Weights of a small transformer language model.
Architecture: rotary positions, attention and MLP in parallel.
Training: 220M tokens, 13404 steps.
Each number is 128 + 24 x the weight over its row's rms, rounded and kept within 0 to 255. Layers, rows and columns count from 0. Numbers have three digits each. The size before them is the row's rms in percent of the matrix's.

# layer 8 MLP up, 320x128, rms 0.199, rows 230-263, columns 0-63
092:117147152114141121130138086157136128158099107105155126073156150107108136137119145140114115106110127131119095134127112064127157137108115127119056111136136138164096110159124076124124099141094131
100:079103163117151143129146088114181130142098097112133157127149153125147129079121117127122108082136099152163145156156138116096135129102129097149126139105089144137173179103115137134139121136103192
093:122113120106146131120139073112133083122128142125116148144110144087093090124130138132138121145163119142111126123152140127106111125163126173117153150126126170138123091128148134168142124136165151
115:139145157104132140087145161131109163108160092132132131141138181125107127109133127146147131120121105150177156190126144111133084116152128110135107156110116137122111169129113094131116125167105137
105:134112079119119134100107099102144118112162104128099097139131068124179179134120142155098115135137155129139126142119134174127153119127165126129133131132085144151142136116129117096158148124169120
079:132107086162136123126074105124121132068150173162149153114192141137065164136134166152113125108087123114129103135103106141134135109153138130151139143146137100129132153136165156132146138153087163
092:115123155142174117108097135146122135126122108133145175100191140137115119146119100089108105118161102111124125155126164106103105134121149124109132132082119086138104122114141118126129101148110116
070:115112164129141114122131108069113145177121174124121137168171138149118143113137162131118135152148176138134109182121113119146163140121140121114141126115134112134140118131134159097148078114144112
103:118167118072172131078103143154125159135124101149126136159176171113118140150121151101141146115133137106128164106155144116132139117122160118132085122132178142107136144115115146095142128130134121
102:109145086128145119110181175124141148145151138112090129156155127121160145137140138100117132074086132127160153115144155128124136154115122156124148126100134143119132149169119131165142095144159106
099:139155162144088141209122116141151089155128151161122117115138136122123150117135115167119124119143109135131115087100116118108074133101094126163116133154121152108120125130167136123104114112149112
100:115154156143137116093122108073102133118131119161143134140124122117164121149144122109120122108137105129123130085166122127114037154107144109111152137150142151095138153113117136184113132127081180
097:129141098099139129110155137079171138136176098101140131116158102134109120095111156068161100130145108161137158091107134123121128061153132161127136138138138133112132134177113160121121105132066144
093:143142087096143122090069137120148136103184105125093153106133132111141137105137134084141155134147085111138113096129131138100139102090169126113130140180120154106109134143100116139108108109134115
104:146158150133105132161122161106121171156127125150119145112136094137113113142139116121132127134145198161072079121159121117146154168133166107148110142107149147122140176136133103091151080128090113
096:090113136119128118147110145107117151156119101160161143128135119127105142185147150121152105114129131062138089098180150120119105137124155204105121124111144162132087105088123140059150149111122128
104:122148075084160122141115140120180159105159146115104160155126122072154102145133110111115149119138168148133105141162135104129093086177132172104159115143145144135124165126080133110094093156137142
094:093105156113134153097112094128143084119143096117128156133144106108138126140124132145116098133129123154167104129131132152147117173139114145127132126123125131110156166180117129182135087100118125
097:124140124154158131115136109093156141120111091151155122157144174136105112178125114153148148140118131173119115144153132130122144151121152113141119145145144139147081131107112142139123127137154131
102:144157161129150129114089136125128144113090103126129110139146120127116122110135146115105185144116093143106136133091170151131150133146169123099120119144121153149167182132081130080125082126122098
105:111120104109102113149116111138128153162166128128146129110101124139136130114125136113088124172125092115148113096149128125146118128119115134154134118153061149138083112128115151162103114119131120
105:141145137189109148164095143200145159149164149142146120143081137136147135133127168143123151140116140160116134112170111144132094146146145148133120126154153133133139120129134106126121076108161106
082:092124157130120105119119124155115115129151155138131132149129157096087165124138133142103130134099126123158142093130144077125106150115141119102123132158084117126116180138071148138154088124174152
088:122137129104131130069143131153088108119122086099126109091136136126103111175132088125121153121130153141144150147140116121081139138147134077103073128178071135160085093125135111167144143111129115
084:131133159128148100107123110097121156105143092129140146148114109154112126146146136120108126142147129151128144148106182089148152143157177148185118124110127126165118125067125109132115125096143136
135:154113093152098088152149123135118194153150136083139113127097083148149126151153119126148127148141183144087153103126101127143137131139154148116152137090131121095083101094136120112123123111165114
095:166114105148127136170130153121129148110138102133124142118149128171116178164134144165119125171173110127139170116145102135176123140105105144133101130119107111100124163135124117146108104111130080
082:137132124091136097152118124145162111148131133129126146089143186140103100151120176160123179137128107139175135154140097145151156117115177114149150140102084141116071126127134138121135135138146124
093:129136104160125122099172099126127144131157101141133160126116122109141127132176137128136145121148149089096119115115130133140094115130162102115121114126085120114086107089144130121133110099143133
092:113199133078094153170110160119119107140121138162097126115135084148140112124129109105095130141127128142140107141134151116148155104150111112111125117127143115166164132139114118176132127149172167
107:108165152186124126124121151113142121129150164108099114123077104052106124171121115089135117135143129089161161092128102114143110155140165116118162134142123124097196128148162114114111145133160160
107:108117146153163122122118143185136109131149159091173110127103140167139119158100111145129135087119091157164113151127126109158151129172141148151112132124138145154117109127125127179131114106141150
102:125133145118153151143087124131118145103102144146152144082128181097104106102145134131109115165133167116099083125128168160109122136127143134106068133127118164141143162147103084096123135134137156
095:123118130115163118147149167102133147109193110164168136139134150108141145082135140136152146108108099147140114131117140105133130174080145125139130133150115149132144110120126127113091146096125137
# layer 8 MLP down (transposed), 320x128, rms 0.16, rows 230-262, columns 0-63
092:049124155099113114147132160098135100149137150100119099109114108114085180142140153100148117119140145147142084121115114115130129131152125152161138149136097143101134103150137151104165129115122185
096:084095166157128131168117112184165107092116139093102143103162125157095100137149116122132143115129144122098128132111120142110129109132120138166175091125151122107149129155132119120136105177144147
095:121130167128175054152158144119162166097151116123118134102129076158146101144132062114166116152135137112123139144105103111140131162149145129114124147169158118110140114145139146143117084126126118
121:168106110123160102118144146123164109126172120155103159134118170159143139131176129118158099105139129148112138121072082140135111116144125135136127170138101114119137134109089122113148150144136080
105:138104123139118098162160138104132126107117123148102142099124129108134165111180140159134114195123081129109145129115117113147097109098134131113136110133163133137117108116098106132103120144093139
090:140122123105069091084105143101124124127161141101169150159142131140122140136165175139109129156126175157154136099080133146142085126156166135158173157158116097142133109145117116104154161126121174
088:100174095139154137115153092128146109163093144151122172103142102095127141077114163083126139138107104116129119127165157111078121140172122142117097091139132135140128067119140134122114142129121129
079:123117113142101102143138102143097144121129150079123144143158149157114133112126177160106156114111110131158144109107136074148123156115145127146157162131144096132126146103080101108117128119155157
103:085154151090130103157128084131107126119098144092114135141151139150159107093042149135135137152124119154104106132168113155098161135115147151133137145142125136135125120130078116139094194112143142
097:097158145148131174178135077127137134125135108108109114087139143098135103131108139151140144149101134113125143115160089098127136123093096168146113119101098102138108187100185140153101110117096151
098:147117153140126155131124202129124132113135106140116105121102133154121104117100139131143168167129157132162148130065136163133095146082146107143127050125128143141158141140119111147142119106120167
095:101106170130139206136138096145088130127135156114137139131115148139103121058179126102129115141132117148134120193150123123110098131116108160131112135157124124164129160091119101160120124120141152
093:133150099117149143126162104117145102137142097132187129147106131141080153086165146174144144167127116138146146126094140177093127109098192139108135177114118126135154125156149173177107133117162141
099:151119109105139162109115108113144151125141133133163131095093109111131132138117117140133095114150101116141125105137157101121085078077117182138151138117148141156109095126114148182147144159101133
111:111096111130089088142122151171147158183116124114121119102094082113108147137140169153130116121148161145146112143098123160121095132128169091163167181101135094094107132130110094126103115153146132
096:119083170146102111129151149121125135133115090124091111129166137131148152141189110146138131112140089118150097132150165156133087158186132098132120151097128119154069137113112163120146083112151096
105:106121138179150155109144120078164160114125113126145101118105097071086108104111118114118118187103093129121139089138124136114109130125143181114153104140099099144109104132104171120138133118131171
088:137099142110103122143139147127124117147107124109153158145130141161140096145190129137144151158153144151141076145144129169113167089146140073160084155121112125092163084130135146118119149113121106
096:124147139115131067128113159157101118132108103126143146154122147101158158104189113123128113141103141085069126082138132095126157129164117161144140084108133138137135088113150140117093121099167133
101:093135103139180081104132113113101147121148135116101178114135122169160144152114129110145123150150127083143070125117149113145112123092089148170124110128080132114144147138140155114127145101116119
097:157104171161129115114108130122120129141128112189117166131102150133143126133150110115149133145158095150131096103152162140121108143102132114117104130135133104143129102171151101125136123147119116
109:185157146134129160123105111136153105104111087098105136153109122136116111114058133109128124152146135118156131127146115129114063130156155079159140048146141166109100133131113137093137151146147136
090:120151144114109099139146128109118138132118134079103158123174152155144129096201124124099118152121145138151120113141110127168137089135134121140128171118113110130131128120084172115141124096135131
088:103146157108071159148107140097137139110103124129134140081127134108167167142096171079115126129129123096141124098081150141170102169141092104147142083123105133140108112152113126133104123102136127
092:151127132131139054126167147114102147125113139111123117114161120139105163155182128134078088153138133155108110159090154092121143159138145143154120198157135097152143125105095118114158093087161172
121:155124109129108004123152108145129158132142134102123106136093109125135113125230119141129125145155170132110132116100126139141136154112148138118156182127129123109081112130135125121121128120179090
090:132148128118148157107103106145124087176121123111121118089137116125111149141059112133134115103094174080116126142084092170114083120128129117117150084111156126125147113162136109100123104130098134
092:146076097131138086124118123137148155124149125131124115071152122139115106144118125168094161177103139117144146113133129111130128150119142105092122176132119133134070129151132110162151153127115158
099:158144100099121077118143128100113144145163112139137157134118099117138121107255118125141113128134136167112137155132155134142121156136182103086127118125118123120109102085151163122117134150125116
090:129103159140142198137123156134111099181094139118124144154115111143131152118121117111097084191141126112091096114142098146180135122115110103099107149130131122116138131124112158196092129150166090
102:121099140141099157124101129114147155128113105133169123133115116172160148100165144099171081105132124142148103172136148133125121118114057096133127167127168104093102092141128112156127105088092114
106:124128128119134085089106101191150119122115100101121080122143110127114110152162122144102128079147160149134116091116137140122150166123154152103139129170115119144150144122118190146119156104125060
101:092145147130132255120133143132125135138109130125130135144103138136104141153071130115109168098116110127129132136141154136096107115132144134143142094131110116126174139120107116112136112108140170
# layer 8 MLP gate, 320x128, rms 0.214, rows 231-263, columns 0-63
111:136199115186100148111122128097131118112188104108122117125104125090112089115119129157135118136139190160114132124125158140120131160134156129129131134149121158163094136144106110176122112176130138
089:128097160164143102154143143154090157100108131127096136118123119154154092170131127116133079129145120105139118128138090151113141177118173131117144120129150118105107116134140174104135126147120093
111:154135113138146122100143134174120132122131125111136115123131198155110088155120143149162114121168106090106129131131147151073131131089120136140138114110090111093098131131166081130144148144142129
113:099128136160103130162157140102129123081159099153120133105142125136150160117124157153126087104134135123114158120132108129132124145119139105143134117142111124117088102149144093142141157148105155
072:145087102125121136149099114186114121110127150143107138098173112102118161136115099103126132112134107085095135100100113170127090128102153096147087124177124093145104098124150146145118135136133113
088:140136129112139115137103195109118123093169168128105086163121108164166123199128153128111115108190139120125176151115095134165115150167122134134136137146099130126111163118131116124137151138141090
072:132120127130166123104143139088116119135109136130119113099110091129108142121119122131174111122178134133147097177133102146131129110130109133107112126114126130097143175120177165120104158142118083
114:124136136108133140121156136138122134164080138159122118141145112117145137110136111169113123143119116123103158101133153132118127114129148114074137114082113154137148092162134156130090167079124109
106:114104108120073155044145110134138113127130120141149133099137050099155105119126105151132150119154128110150108129123120122114146160118141140132137108104115133102117104166100123117161148116150125
110:102175109186122115151124137131095148111122097142090135072094105125145138141133144120137117148102158147142109103119129120139147126102129151133142103131129164132141122082138131091115132105141158
094:114102091116111093140149101160126129157129121109122107145126128129174111124114122089153152156156153114141171106122057154131103095104145124129110115179114156121091102110121159155108146114150155
089:127099145165119137136116110142130128149116106100096050115186121125166150124096097109125101126131140139131146141127146132107143133101080112190092133133103120126181103143170141091142145118106121
096:138135152134140141086169112119133087120120127129148121184093141092125098115101148116121102147122098127103075133133120115134086198128114136099161124128101144087089116112105091177087118140137135
104:156135091173142139140115135151115117111141108132098091149118164117128107149117083138127107154120105131143115081154098093115099155134064129099104115092092132126090098097120146160125165150172115
098:137137068102180108113089131136107095110153115151140115168134129106089077100122107114100130145109164106138154115138087129121112113116109187096120102090168154113117150154136172109127170140111162
141:119132139114160153145112125097104129122108127133113089102122129122131103106122084152127120143132126133129099132138150090101113133150134163083164122161104095129101061109150107201100133164074148
087:149112139112129151126093138099193140178106113131158175143126138116115143128118130125122087078141113089131112145163096140136137121134170163141119129151139088112124104140154104118140160141110122
092:158174119139118126087138118101142145110130116146133112130115107152127154158135099142154147104090159126146106142164101130115125172120168130148115134125150087128119141129136103147161122120080109
106:152154137110118121111170191097134122087139144097133134126141118079150120111140135136122119110136034111113151149120136130106129122121111139082109096151143145134136100144134122157147177196126133
096:099136119154166127089102096134108164123152135150136138102101116118171132089109102099144116117139088143128119086149131127101109127098152143120142133126093116089134119161155130159129153095165131
108:142151137162147155119111143117165117114105132138123095138149092152120133146111121134141127139140086193130149096142150116109149142101131102145077102144132164110112136097110166105146145124112138
073:133128150140103120140103135186146102104141138141137125124102104113119112126121081129113108126153128102100115125124123120127098151117136126086109136165093144092132152137112128132134132135117118
084:132140114146168116177058156145173095139135126095118132132091129095139149146129155147140128109134121158097109155159050143111154083172110146107103138132114124098147102147141144114155132156108095
072:141152134114148110129136121115139110120143080141098116114094116140116107152127101113140130117150120119155127128158169130109143148151151140194143122130097114155109099130153080147115154125136139
118:167141097119119116109138142140126120103147121102098089146074124144155120122138089110155116117156135166118150114112096155098125114115122162120184124110104100086083122113165119131124151117153079
078:139165148170126124108142160133114149172100133156126128105123075082129138095133109137144165092129125077108083110133100145122120167102149110162127132170127129119147089079112112115140131140117122
093:143172116126132093127098128092121092157157104152128103118106158093143147097149163102155125125107106140118143093139132126101137120148158124119153118168113103108117079117164134151111145112137089
090:121157107113133124122114122174146134153141124135101155166088190143140099090149145171156108097102131085133122107121112095109157133090095154128171104119125122088105118125137150122125121122131113
087:120162117122179110125098114103119093122117119150114072164124095155087123130128098117134144129140101092141102137092148104109106156122152118099131117114155139112140106121149107132089138114087158
106:129161128088166123118161134144118141136111111127090132142122106113115133130130107105132112112188066109164148073127097145141089134099149128141141119129090149103095101102151120132092130169137125
118:120152117143138159135168127162145102139141145147136080135119135139200116123121134118130098134114079132179140136124116124126129126148125091098069124130119107139080134093132108157142148169080112
093:122125122128142096173125074108158155127120159123138108132084076149155140137126106114124159125115155120089155146120116115143153144117122140123142119125155121120098084145117162123140123099107089
102:159143114120136163079142172122163150125114147161167102104107123115135103117114117137098135150129141115116093094138090159103139158145152130073150125157138137106114135132131125123111088115124142